Part of a small language model's weights.
Size: 5 heads of 32, MLP 576 SwiGLU, 6.44M parameters.
Architecture: an embedding shortcut, skips across layers.
Each number is 128 + 32 x the weight over its row's rms, rounded and kept within 0 to 255. Layers, rows and columns count from 0. Numbers have three digits each. The size before them is the row's rms in percent of the matrix's.

# layer 2 MLP gate, 576x224, rms 0.0503, rows 471-575, columns 112-223
103:074090120091125103145162118095133140149061085095117132147116117142075099052175138117157186075142116172139120102077096105144167130160155147102152145145099095059107138057154127155096045150074098162146106128099094188105082109130131135077132126113153136085128114090126114127148128149135145161140134131100170107104127127131100173082168159038
095:096128050114150122093097145125135082144099167110085095183123182110110059138130125150127075150074117096120120143113143186153107163133131115129129154138157163106127148088148102106135114118189073094146092148130116127088126116116145116180087103085157132096146102123136088204125097177190102115130099139183136075174056142127154140133088098134
106:160129072120109118110133090132137132095138179161107131114154141134141156100130126138207184123177117092145085124062141104098124131182116140137097132118112173101127132161097088123192164094118137112135175113164129154114193125091169148098115125145186146121135139140135092178144166053132181080082100137162087105168114177114105054101115047095
096:110168140094130130139042195123146123116126114171195135088119109101166117143154152126149086097116149166148152193146113139154123096101163062055123154079171176089149099114099128104159116127098102139180089075121148119132109086119150235133164151152095111135156084127175107142092093089207093123150136147111101105121094120169093146134140131144
098:128096055075145113151114139179146177113172141169128127119131130131065153178144122154132090145123158135175142165143143127090149172115116111118086174157134146116140142166174129165118132141161133169153136097104089084114147141152037164117132116092081137157210159152134163172122136126119146158163109114156163128153090143099110154066132129134
105:059115107081154137147153108170147151146079140151150184116087104058188127121148145108222165144141129117110142165110160112112169160114191104131145148148130090121110145114140117111183059140132157154157122149105105146151146144119134117124101137133119083160209169127126119115114174180145101180132151121136091204136169096138135131016161123164
103:137178170134152082111163130115126191135137189173128107151118127093065154106136127100131131120159117111148104176204131104106105125143158127093092101145107192132167080130111126133170121141079108117083185120131100121139093172102134132115080144097170122162115200080120097127132117121081168179147165161166180138141166153175171144169052126081
091:136102128132082167158128107113106139114113107131136107127201106195088082164123118108195096091116158140121104108123096118142174069102104113124110127133115071133179203153164102141066144122086119142106150082137119135122094133134075085151132168090114148130178076143140161152163114143142139102097092125086099127118098105170144107147125100142
110:099155095119122164083134117113138143127094093087189082128096162131102115163090123189124183141090121108167142128124093118119128093129127158099100108077126149154148135108140120136129096174146143076097149103123124106131141131150100092152148096141171216104144145162105138127138157101161199098152139153112171188158110096149126083149069120171
100:098052106137170123144073129094153125135115135148177144103143136121145143134123159135090131169145114098125102178150206121118109065125109087099129086122162131120096137160111086150096171146135127155164093134160124094119101186132151105112073150100142143131191147151116125106133112107130138147170150163124052135094094180121085150077157180143
100:172146133079113113145170097097143141166183146167121056108151148110073127145189073144120164073128069153138098116155149103109109104112145110132145180153104115139133113184105133129113120089126099144122082151120099103184153155108146153099137099094095088112152112101119184135142099142176064155145147115198154050148124117057158109081156123079
098:168112143137167127051103120219128127161091127114175104133110086091141173141059119122172116118160129114061111069110111107102132127183163133133126106169108121139134094125115134141116158097133143113175089106152092118111144173152132142148149177096133165127182095130170122187165094132097161114096081118121210124127124080141129120135118034163
102:094125114140179159148130176155142126110161112138144080092164147143100125146162145119111167104131136105081136152104120179092116152115090172114135140175125161217118118123085057186153112126119148140146118125133110171135145175132117147143092100140087070107085131107065140157089070100106086136093118171146114171094159149167127174116107143117
102:110118100108124147115152144089154143118158097108168129183109096154126159130188157141149101155133144179096124091122135132172138147182112125089120092117200147109178141135101113092164128109137162128066112107095086077190143160131206115147087138119098074107143144111184122178156128130107092138142105098140151115143163131123108164123175179081
107:159138134160157095148113161113064154119155195085113134102138124125197160099078130144132174096096116155119186164146155165171127096172138169093150066112108142187142104165164088120166162121110141116138160151133105124148095156100163137152156144176111150092073092113163159140057108091157129113089147158094098132037107089129142154161147083148
104:094124110190149118103132070067131177159136147119094143107195178125163121124135178127152122147125143168137111141140068165112186118140188090172120136095141087093138161125129081124137140116128132133068134182154159081112075164142111151142192151094107161216150162082184125155127160161124085185186156121146130111177122088111129093117134081076
102:193122125128194162147138100073143122103157096115167063098139157182140114112108134195141127074125077138164127176140149186138136120127104136118136113197095108167137138140098125104131143099091058095145148141142110106184110133138166071118090115123183142117099126115152121163155086106127093071100146160102154129102094139180121179136101111127
101:162151174108148134096078149133153150130145199116185171120083087160119156090105125116100095119150108111142171165074093081153117110120156148069116139114122111155152125112156119076075073119103107097093122135071131108142069082177172177108103160155101113069165146105100088138065117138182126144163154115120129202146173131157171133129156133198
105:126120154152128106174127109180136143153143157128142156127165135080065124116113118140118126120140134109145160165082143139084141123118128127107117116154095089114151118135104104147150172108119118158122123107101215071076148115131108081157105161065160159143126171099136141104097206151163153143167115136171080136135133116152133117186174077125
097:165098098062044050187171106210157079145174187189083086148191125163138104099151146127104145122141153117115111133054080121118124127150162110110108150144167167133149145101076155101118130140130165149128141172090141155159094124134173079149109148088122167142111131106131096188139097103129116122063135102115115103113179130121122101161113117120
103:090124120115113119157117131098127111159117107152109151084137085120129100087130101212101165135117126087109148094127077148130146170114118073148095076140129132173190070083139132121168126107171096139177151096122159138151145108093131176130125121056142134091136196143052182082101084126089132062146141139099137128095153092104159161150140199138
096:087071153158080110123140128121106111173117087158129135127079156130079146149105150155144154119142188106150093149090142147118143188141113108128107106116114065181124123162105065188148080140078168083178091155148084078132116144186168140145151046096112142132114139130097126132129149102117159087122134152085150165114165099132101129133195100156
104:085163051104113117091150116145158150143139148117112175145110098097089157164103194098122143112087039135169108157126095070087122170123135129084079160117110151101152186140087193114139118144070133124060108158141096119104112095120135136124138146138143169117149129113149166149098131146161148092068137117113185126144155103178129117128176129120
101:112111141143132115115094079125095145103146132075114077145144200073124135109159111114111175116113130093079149077088128059121096131119167110112114112124139097149117093113111145109112112168146140111121134126175132134169151163101126157198162122143086112206119105088135102178156168107107118142101139207095067050124124093119131132130152129199
097:167170118181141150136119138191137128156140088146156116062164104118082111096174086148146149080180033181119188062145112052120122093184126126132119135127124155110166098145108150135122153111156085149097112137089100080108137049072103113113122087087133167174105068142073111175101145147124050068140166138142122109086106136143105192119157137137
095:100133143126147075105095121149155134112103110179133078118181108079127143173093150151141154146146092168087156087130119077106062099132150095148086166091135154119074158191099129114151132133145137121101097087133151118081144138189180134055141145040117105140119142079162098119141130101184073101087151098169133210111164079167076095144133116171
098:083121112182156126148127114181153167096133125146085050144184105046116150133185062062140122141055122182135136122079109115142175079190115168165118124064138137144123112146104089103044130096117109101110123181153161091129097152131105096125132124121157114154117127165042200102106116133100149081114204116136115179149094115101144119126171120122
104:132141152159166138149145132104063110195142138069114095102101150135089195061157131099117074170091147086117098139133181124166142170094156149134115168136131132114151134142043136105152116124092115124161143160152125134076108091100089132139092149150140194150125132144141161151111163136199153177106115151053111116100091126087160100053130152078
097:126093154133124158151117133175189143182126151144133112135113097114118115124132110102122134197074093164153103131078094167123127107054089125098162158134130137099138155120173203158138138117101156091135133150104074127131137185087183166141129144106150162157134118155134174053104175101175104082136117121075109184157095107106126226132136084125
095:205187127154135152109155173140192180144108096169105112134068157137132139190096116098114139067134126120124080186170151148167116134176103119150115087119147112120153127124146172169104178142118139106120115182150162127156121172105166090107096198127085179190098118078094126084122151142198104131109110188141149085171063072127194089153101107096
092:147089109134151141148138129155109113134131096116100136148134141164173158168122120087133138082122140085079154131167131077112101121119171109081164158122134139094196167201095147152095143105091178130106101112090165088150155144152093178125119141151094140056099132164082158109100114110160148165153109139175108120169120108078115087098133131092
106:129106154145120138196150079169167138193120075123146100139168180146127129140148167146124148139117121092110106121180067147110156137209168127128141080087136149067166151125086163119138044086157089124085084142178071109110088082158185051094093123051183134103154122095131132100075137135187160165221151089141105107165149163079152163094119127113
099:108095144098152123185119128102184110105166102083081205123128126146143110141150075129175143185110115120153112157085132111061083111172079148087151121110148181082094165173199106077094089107140111094151163118114143179107174081108058124162062134192146131111128126141105120143101093169156151121173089115122081097148148134142119091176113112083
103:140086136127153185134180167219115117183134140100119174116141145106144120135134132103090140143143085156089143144122201137108173086143066105089140118168131109142161139164065099112116144178115079185117148143116159155131170174098134122148123113171150136144161055146119165139153147133095163115115127144058105105141094124176112159133163100160
102:170115169115163124134077162230094168177126110182107095143109140127123118118113097114100127127122139138109128126116087168109143143109154184103165128134081112177086126139069098082200152138124181130055145167126165090114117106122158183158099189146153132168094179132104168090102142140134135159181149120171128055128163095124129124150111140105
106:145106072062116088161196078102111138164147128190132167140131091116130117149161152079086107145128114155146160142063098210144148147144127143126168134131100127113157151128112125090181149125124127118114086111113133184169105084184133086104066207154138125125094108094186113161134177122121159136138076172094110129127137052163162121189061138134
097:139128139144159191132148155163134178122093115098165118132123140135166148106143110155118090192131123158138093085108124118080187133188178155119107128117084190147131129168179148138131116149134113072092099126157155094087126120149153136118135130147140107104109134101195066164117078079095139089143053215128136091125149138055205128120107168091
098:126151067099154121089164114192118137094141124165141087117134096142128136135126132058127101131167109127165172159102179172110115109127165129153133118189091151101162195149121143165084146087107101127155123135170131131173122117121143158144094106164125111129147096153132129086162139139114147119130122141215072084064139173122197160134142144069
099:126096134130098091146207153097140087126181106070074009105069085109142080115062118167085190130102146151159150146123133139159146120123154116179103115113109179142114183202115103140102085096085116123124123134109142139094197154141100109123136159189087103165131129110120124148134116095103162124166108162126134153159138159096148174133101137049
104:113104122114135162151116172106174099126086132148076143138170106152075105060128133096084067151127095094123102151070177141031089109173144114097187103160143108126096109123125162160160141090135173132151255153127115144155112137189145113127160113133133178199093089153144110124089115130125119083120101143207100142124171118109098107125159113169
102:157120145093091090101139122092134049109124097103122156151125112112102124118100114103116077071082173107168115070102148161126058164106144156122128119094114146113140112180097095142136097117138170075103100143144121134135089086174183103094113157074147170122117100128140126115101101140150189099127128091151038106146101150205060119139100208078
098:122100110162132114112118132122137082146035070132195117121150082149158207126136097130170163114152152195125156135071116154149120165100134113074133107116151153122075151120105106143162132215143167128152115110120098142103132130150123154159113141106138079169099123181109155079083084129148099157126202150104070170110127104184169093133105097151
099:136118127105130137150079043074069152115179093136098146133131170125108175123093116108145107096129124135105124123112129106156108157106126161133123159118118129148150154126148112156123141137107111046131136136171104091144091135128146124175080079174162103116135140086135061147114212081129244118124099096103097083033142108070100127144078110195
106:061132123171154118224089097158075151121119109157106086138100118120094137087104198116100103063100134122113120087117127159099075122121096132092151162154156108138152113135147107167124135092153131154127102131162142169134121139121125153103154130160177164169099083132112116116126124131155129151085153109126194115146057160187127134145147131120
101:133109091149110100110170187101116066090102155122126134182088097093122114076140132178172135119156067124109129159102132125085077059139136087156162146093183101140126152138102116144128129100108139129103147140165073064156156144098178086147111178111174104116123136130125163089156121032120065120147098093120136181117131094153161128120156107119
105:139175171133145181112084160118116198120132101118163139134165073142169107110123186075143142123136123149198109120070160154110195136107102119104086131128174140108124180105110132087102135207173175099094125046125149067107138114181146180119075139159123120151114142091142145154126127173130114089099149146150157121082064090097106126114091077132
094:160151089112143080127069142150138107123169130093157081118150104132116088072116126141172089179117116178119112130086053116094088148170090136156160181160107132093142160186112114156080119160142125145113136073140121148094135167098110159154200128091124119122163088167092141111122163120172142129143200159107112135143078086165066099117153154160
096:140123136150101116065159106103127129132049141122144080100166166115129129144170109074150115119140141131116123172135129150067088149128156113140084128087156106119148138200109101119162147146146138070097061102100124122134151194126157158143118138124166089131148112160123139070116154130131124121139093195107156117159133136074160156151134126156
098:084132038159070057125136163115076136138173146152143132102136114128150090169170062151095115102104087157224100157090169135097169194138151209193162170097121138101109196154090129131193108162150143106133073118137158113104121101131191180099102151177079151076200108082138125151125137081064117079178145115126116126158135127079139165066107143102
104:122130083096131132107084089140108073123120097132132153099135063148095127093056147110080150179080115144132127052123118088106161097136144181092092093143126097130101129128219107155091093053103176160143098135128111118088121101131148147084144103138160140142185130126119145102115160084094082136146080089141132069130098093118028098120156209137
097:099092083118225177107113108128143133155133193102123152142114137170146067152139079180141117108091202123115049208119063150187114123180123126151107127179100153136179153156077120172108125084115145102108137190108153088103154161191156127141099115136119101103136137106108105140069193137166101136141193103124108141103100104094134100107169141110
091:139151142147143136130164176114083145131129120169138094095211095136068112152094098156155106116118178151122164131120163113117139112166125125176084115141148104040137195150136131073142142152117084070076140136091140096136160152144158104069111169101108125104160136184086096126173180186131141142135138175137110053153119088191143131123111206096
100:181122127084117095149070142141162109118147133144118114126102154108106116096171118108087033171137082150149109219118142125073087156167071125113122073101183150143153127107097114193150064107137134184060121174152117125110118160125142142180133097143113114149109057165140121132090109086161209170162105119117078123081133132117105182101144148111
104:158117146122162128153103146120192115140182135145057109106106132165136120186100127142170213192168125161124128119178139167167093121184075123125081065103071135151179135091118150122143117135136166129171188094178114094161059115080150144137125137121121088145125151134110100147097137147077141130144071140157153107114069135120074096124046156122
105:128187134099114146111159132157165138139117181174107132065110094113173110067102137139143161119125137108143104149098163189185093136118087075155138133179128150149175172114162121139118105089162155134167103122168148109153215176122084121142116091130118148154102109086122147122097082128115168172136171117152108125138107139082130096146097126079
090:151102118185134152167116103149141127175073180117129136090135132103073068183090111101168123129130148121067135162076091164138184184137104076131112148150098129109148167161132193178152115155173116095069127114112145078134109180209076088166147153054157103108110102134114108090094158118146191063174194134147121156103100118118181168110166125132
104:111151146109120117151089049112095108106070100123178103173173110144129121110102108130179184200169084157177150176140083122123117148096073112139155157106120178174104139093089102100133156116100146168118180110135173134181184163122126158070116096097094108064174185060149121159172092188142104081118130097154132099058068168113139110106135087075
097:129076117124097109095111081113117164095147073079136141156160173119133108091170107163157181161165126084107078136125115102108114148158134107094155114119180130088100098103107094134157092129107132101190142108085188126094112063080151174141147140158082074196145175120129166183154070159158137128090134084151129114133147130140074116049092174114
100:092153124159144116165112120137165164146133129077123160132168128180123093154131122087138144104102178147179101140080094119167105153121117125153192133111113132124115150090105130034148107151130100208183105154132167211142126119119179129087111142138194140099084101093078160174123136194156131133146111134121067140116161045164137132143162151095
101:102166127131131176185159095093094134151095133188188114091118110208161141169145122146144201130146173107124111211150158088121075151160112077184172184125115132098150125105150137096102111111132107079116120092085141115120154102139142147130134148116117103115127123125101101179164100151119143031137130144174110144129083127058091051102160131110
102:111089139073162165114100074130144122162148038066146116088137125128114118129143103111131233156057126101170124137086108113106104142099115035170153119130123091123117174085103135110111157115162107164124101115106099138126121140111111085087077123122106159138137119166145071112150089125120094162172104177091123170145146100182125157119084091102
099:136144120125189157155142140144151123122156113118132189103169102068110104146098130187119100103128142120174089108099150150119110113112128178064167098128130116148209113183169065093125091113108105060120148182098235134127121178092126114107126104081121177172128044144155127144134127124093104152136132102159142111113139137119147092159204136113
094:166156196144148063151208055171136137099128064162109117137153131131130135089158109117150121077143158155124163153123144163122128131172108098184098137131079152154119111077085072086113124124162116130155148137120050153124136133151099125139058139114134146126117178134138107125048098105120125088114169132102060154157141125159165097087130216191
101:139182154151181187100139163146107118172119093167133169119147109087115164117161095166140155115167135111126146138096055143122128146092120091171110128192123137156115151143134091205095148188146089151117148120141154090089119075137137088162124152103160144138112175112192157090177133183101076157131128149122164154142153134082131186109099103119
099:168066107132095162123153095101096135102172106152149123158136114162109103127145138118140202110143131167102137171152147066103141114113116195135177100176089134160144176139168121106072102082115150146137063145161167151130170135142072152116198138082125081144123119116109093135109149123137124107130173104104090103092152109131136181131121112140
102:120184087074117115100076116142140123089175115164085117158104119094087105150103077134104068163105160112172133113139152126177128123113112177124133125093104157114115085165099130046122062115173140184154099099114155173142166143120136124170145148142120167089074210128151170140100176138109181123128144125122133123146153144143134154145124138190
096:189171112106134108151096123139108116090084146173186064168165079135101140152076136124080083125072093121143098162163113119081199097104149151089147099145130113142043142137169124077115128170120129104095132176138166119126178086182175143125149119121094099151135148104177148192113143172102139088148086177144156051097100115148097129130069178106
101:105144125169146123134140057158171144124128108121100112150129157156144141099188079146100152195112138095126156173132196138091167125136118106073091064101117122060137126119148138167190178188152141175156138112173125130125188167101120096159184089112181095116092191140172179124073154133132162183096108082107169180129093154105149157137143111087
097:092130069114173170170108149130088152153131144187147123091164159146150153155092128104135175144130167187138161169096130162166161106113102088158125103082072110136156148151200115132140095163157126091086125138170157086132152111106150106119087120100182150164125087107157048133088189152083129088148111091117115078106186143194142132211114062083
108:116101109152131128143164093144088169047163109172097098138068112131136148086156161042135162086153153106134172110193152125099121185106144129178070124161114104130102129095136089079115133129118086117116097101160172107102135078086164109121182113065110121196109055118159130113103118177137159059136123094145154034071111092177114171150161150093
106:118116073166184128140151128110101182149159136117120076133161156057056115136116152171186141128104119139120137130153161165107156130141081099162066124137126085107145169110115183120073168139104090071137179119166164114116113108129114086130100111156129124131151104146097120073169147128127092140174123125142128121076137162146135059166079105152
096:153115114151107196112092157131094170121151162160182085159135129107119196127117164127168153112101139135162096077149103095068147110079105108112117190126112217140098157114172068142180136107129081109172182065157097101061126111086170143110089152121112158159124121129167128138160111114118190128179084096145108121074103174108143135100089136127
097:125121088097094160152087117159113174140111145114106161076096132110130143088140095163155124191138147166113131089125128124137095150160124089194129164131181151126149141128133130144129101191096170054097168063157171073167172124174034134036143156118093136161154085153078133172120127110153144139081095135156103123109070107147095100142119122162
109:064132137138114146158094137098122141137163128131102117145082137147079062120121122095099112134080124101107115083130165116137146169216100113116144131089112143127138126111144112119079149172160107119085108189090108149146136156059083098195173140163145181062077107157139158143100152099129129111128086149173176165083143111104173138105101158114
096:093143130094099135109177153133206112186157115127148123149176078113099112089131103112117123115144054096096134129177097089112103099188132123128131162072177184148145143136131164142114065178133093155109136059110126142151117109132108187103161073129116114220129103161167174147133165146186099107133089165161155145115124141122142084171117210132
096:084153173115173106071145136122134150104097136098147180131132128124125067114081096134130139131147127171131079094113157117111124173105123117117137049137103149101184152136151105132098097118110108144151088117118139107145086193106114125068146215062144125168140119138136128172147119155087133139155104170151060148104054099157101136125224118092
105:160096148117138085069158096193073139120175136174173113054168230103133112119113141162113110112102106191151087130118155061102127156093133077126104180151155129193157144083154109165145105131144142167104098117148088109141126164090197100095131156116096178089076121132104132102103158166136079145150150071155153128112158083099169119079136144118
102:154136177143165126139073161110140116090150127138141174130120134116132092123082145144151109184181167132207137085138145207117121144152103134085147096113152102093128126137172138147125000157126128148114171113121113183133083120119114125130150141136125192090176116106136167117146137148096118110146130173133054169086139174124119124080109139175
098:163124149131121197171132142144134167156165147135193112130135087176165075171194130130161101084108178159111104098065171163124092104122105151138147136112119104160071134130082095146131120102125156148132095122144047116189067100167102154109103124065149127126111089147120140129118150060154106069174068116139168126129129145154190135154155161142
103:126119170105144119143098107144093115180114126164137119135075100151125147118126143115187097110157130104197154091147064187187140089150123129097117052108157096169193142162136145139115103102121107138108159145145085156150131110132144120127116059162098116147100114142147138111101137087119130167092095125190117084179107208105117089148143116129
107:123149163104111107070127159165095094143150173163073128175119125147141125102113158125096137091064174099083168141089153104057097131143127117193155227221172118147135101115145141129123132102124136107089147141096145119148135105146176116093143114158142097157120139164099099142136141138171090083135073067124075072125141143107126117160089101137
107:135076150138159134155098068117090169098112119158126099056184128166156146123049140118111122137139136104072160149170157143163086095133163145077107125204112111195115155154144127146151101140120122182120119194156180101162208135102108111167121185144064073125146182114189098050151159125145149082147119065092136183075116146137143153099127183099
103:169174118077100150147130099116148106122108100121118159133089072063149116108150117136108081102104119151168091177155141117120170133121135114141136137192094131110116123128159113076095117110079128133088139107115103171133171136194162125137085205137178084132137072158121144086096099119125165086090092112129085129133125126136132180146148131074
093:145148128131236104154097069118134136140094105180127150127116147096152151097171080056115169084070144146175074128136111146079130109146112146182115131085153116100102145159094080073105136140103153066097143105122174140202145037107129124112135164174125159188116127100161123130131103174136156175173113128094080092177115131146141056115110121187
101:121135092077086111185102100137161114120154171141088090067146179101088154128198182136130107087142150066119119129107132115099174156107121132126113161178120193111121174159145136128207113095134134184083094110152080152160107140053022099122109156122165187115109191165139122172086104162109117134149120218136166109118127156087123150081132117109
099:062127114096085143122124119140200093120083132125140122132160167165148110146181123098116144136135156107154081051125102109078117074073184110126147171073102059152179099172131154096112108122095093119176106117111148120131110155102085133116112138066159110100100126126138141110115148049123090192156172143090095195142145100142104114113094137084
098:153126110200124094100180146185133130100175131126108098124131116088142134081101094078159066159077144137159094150114124110109096139082169122155133152080125154121128152069142078198108167109147151135122098090121137103114153139093119145187079114236129175126109102092108137078152104062080164124110071166190172188103136111075157081088174163145
097:121113148115165140138163103137205119165075101076149134121146089102139189180097097130128145135148105133149050083133155129134180152131108129077112133131140118104108131107127096135140060166166203120075168141128131127118087099119124172119070082171095155091216168088164088082122137121149148149153164124095122060144165161127072117121136135065
105:147122159132117198112154109126171092130124119183142076152150068161074107181171069104090068179096116069107167136126073079137115088134186144159121152107117134119178159174167092119156123116129152130135088170157116167154110109067112087065144127080111180186164173119095086114126112086121170124131081125168119110143121150130161102085077055151
102:122120127149051109131152140088147112120133129146057155144102145150150145092122101143045156081141104164146116096110145203062206141164108087082060146070150086079149150117106206143106101146148154160054104079082161121099144093130140160155104142117115148094094158097128165112117125134097126129176125118106164117133113121195150099205118110164
107:108162146106087119113139124115150085132114076090172161114120106148139141174121148150105129093147141147108128120124106106075136090149114091147158104103147171222160111146091137077101106135089210088081129180109185121074103133117110139144114203093129153126079146155118153086091083087094111147134087182134144104119140143114032112117090104077
100:119157143145133150110101178155168169130121103110143156152066077165119122168169157149185155101127146102116118045125113137128122098114190132103136205167102142170083127197050104177134121112124071181109153113105110161140151141141145163092148189122093136181172146136147142176075082057145116090110081126141111109126111184142170132092145114120
103:119104181107122134130091135124129138110150124147136173196114167064136180125146100148117110134145127181114156179185110163087144156130075170172115075154125128189087102134142102137132164165075155115063080132122156066130165122087157134182100148137138161089163112175176125074127062130114092193153098153127157171081106162117092114137095120117
104:127149144136142155168169118134167119113147144117159102102103229117154178153125121126114121113113126104121128107151103111097185157130056110129122199101120139114139125161159122067130168057058125121100155109095169171134096133088212125081107081177151097081125069145136183116093134150132098171090085191095177099116149159071136109167116086139
097:183218106180112066133152135118156159164152120105142068182143158154139124112067152136171122126134125139077062158060148111169131134160113094138090100101133108175165141142106157154119170124112110156122138135106155109127182168061194082068188146120176167167126155173118135124130148088196111072077098116188100141149116161085064102125091135129
104:086135077120084131164152102196139114151118084092148135139119158224085128081078098144081163146129167111110114130170126083126155072145132133141172132148142102128116121109123075131112096100147071130100157084126133128106109080194144178197119138109105121105106139137144166124085106107085038110150169097077046119143099108129128094095153129124
095:114086110141147123089116121146167113110096092123110163144149156109158090134150119153149113164177148157212116093126221139096128121074079121148154106131179077118158109075104108100124119123067116101131136138140160113076092146083157143193095066138072101147123125176105171085108136112173103165141106095129115087131155124078091123126112178123
100:139152108082147106154029151139171131132166131112107065199160095156135147111083144123156092124162137143123127131125137096192118198118155108143093107125170168141158076180013097089148149158115113128114120163175204156105144139161157112139117169107134140121082137142080119116125100099168091176083122134152146104094127148112144147103152122151
100:195151129133165186115094143135115203127151121138070163167150183150106127142130141213131094149132126127102102099149149072119108162120130097114177111097155081132145183124132129195113097185097079163097060137085107123124126144085130134146139079173116159138118066092049126109098124134111172103115129113151134125112082170116123122144125119123
105:148155097138142135142127130197079136154158179151144105148123204140116160099145136099075131164155138159097110112130175107130166166055092184173137130132107144128117076086131124143071163114097056131093168117160174093090183136110191176123091095093150112099113088106066141177157086115160126090067161161125116127152137099133158123111120135169
098:147168125139121100117120152163137124129178089139140108155180119084091113151090146179118143104136204122181143132112093054073165086103120130159110117102080174126141134137099137125153129160175106123157130152110118145126111120139131118165133173129138101124176087123167182060155190107137150123130153190098160167054128108046059175160139074124
104:133167125170117112091160090096146184139193148144137118123168116086119099131174202060147167161124101154145122159091092180150186099135205130107157148130125122126168118130131152115177196123165123072077121109200087134162143136129149090116143094121134111118140120106102177096133121109098131085117090079127123129165098136097175116115171198098
090:156192165078161140112122151106091136182134152184130100089082184090099159089113122134171142089121088172114153126108131094191130159144154123131152186166127138176206130127173126130155116157109156177092129169127135071145050150138156083163139116087138123144107079145223087165088091112145153144153134129142122136035158169104091164091130112166
099:076137098123151117123152092159184180074139116113147130131130125105160123100097113133135138170078107110110138164184137089128065149119123065210172190122081164132132122101156135106147206128094133139103089135163117129156149159102150131152076172181116126099106206126097105140077070129163071151133093186103154149122180092061113129129152147077
098:165132149097179145171153191127125158110128092158182117101100123128124117159133160115128167161093078125089152193153136063103113168128096095143135135177164144204189110095110054137120171178159127202145142105084163129130070128170089180135164128166181087122144108211138151170150121150130144146106162076152156153110135082146094100107110127092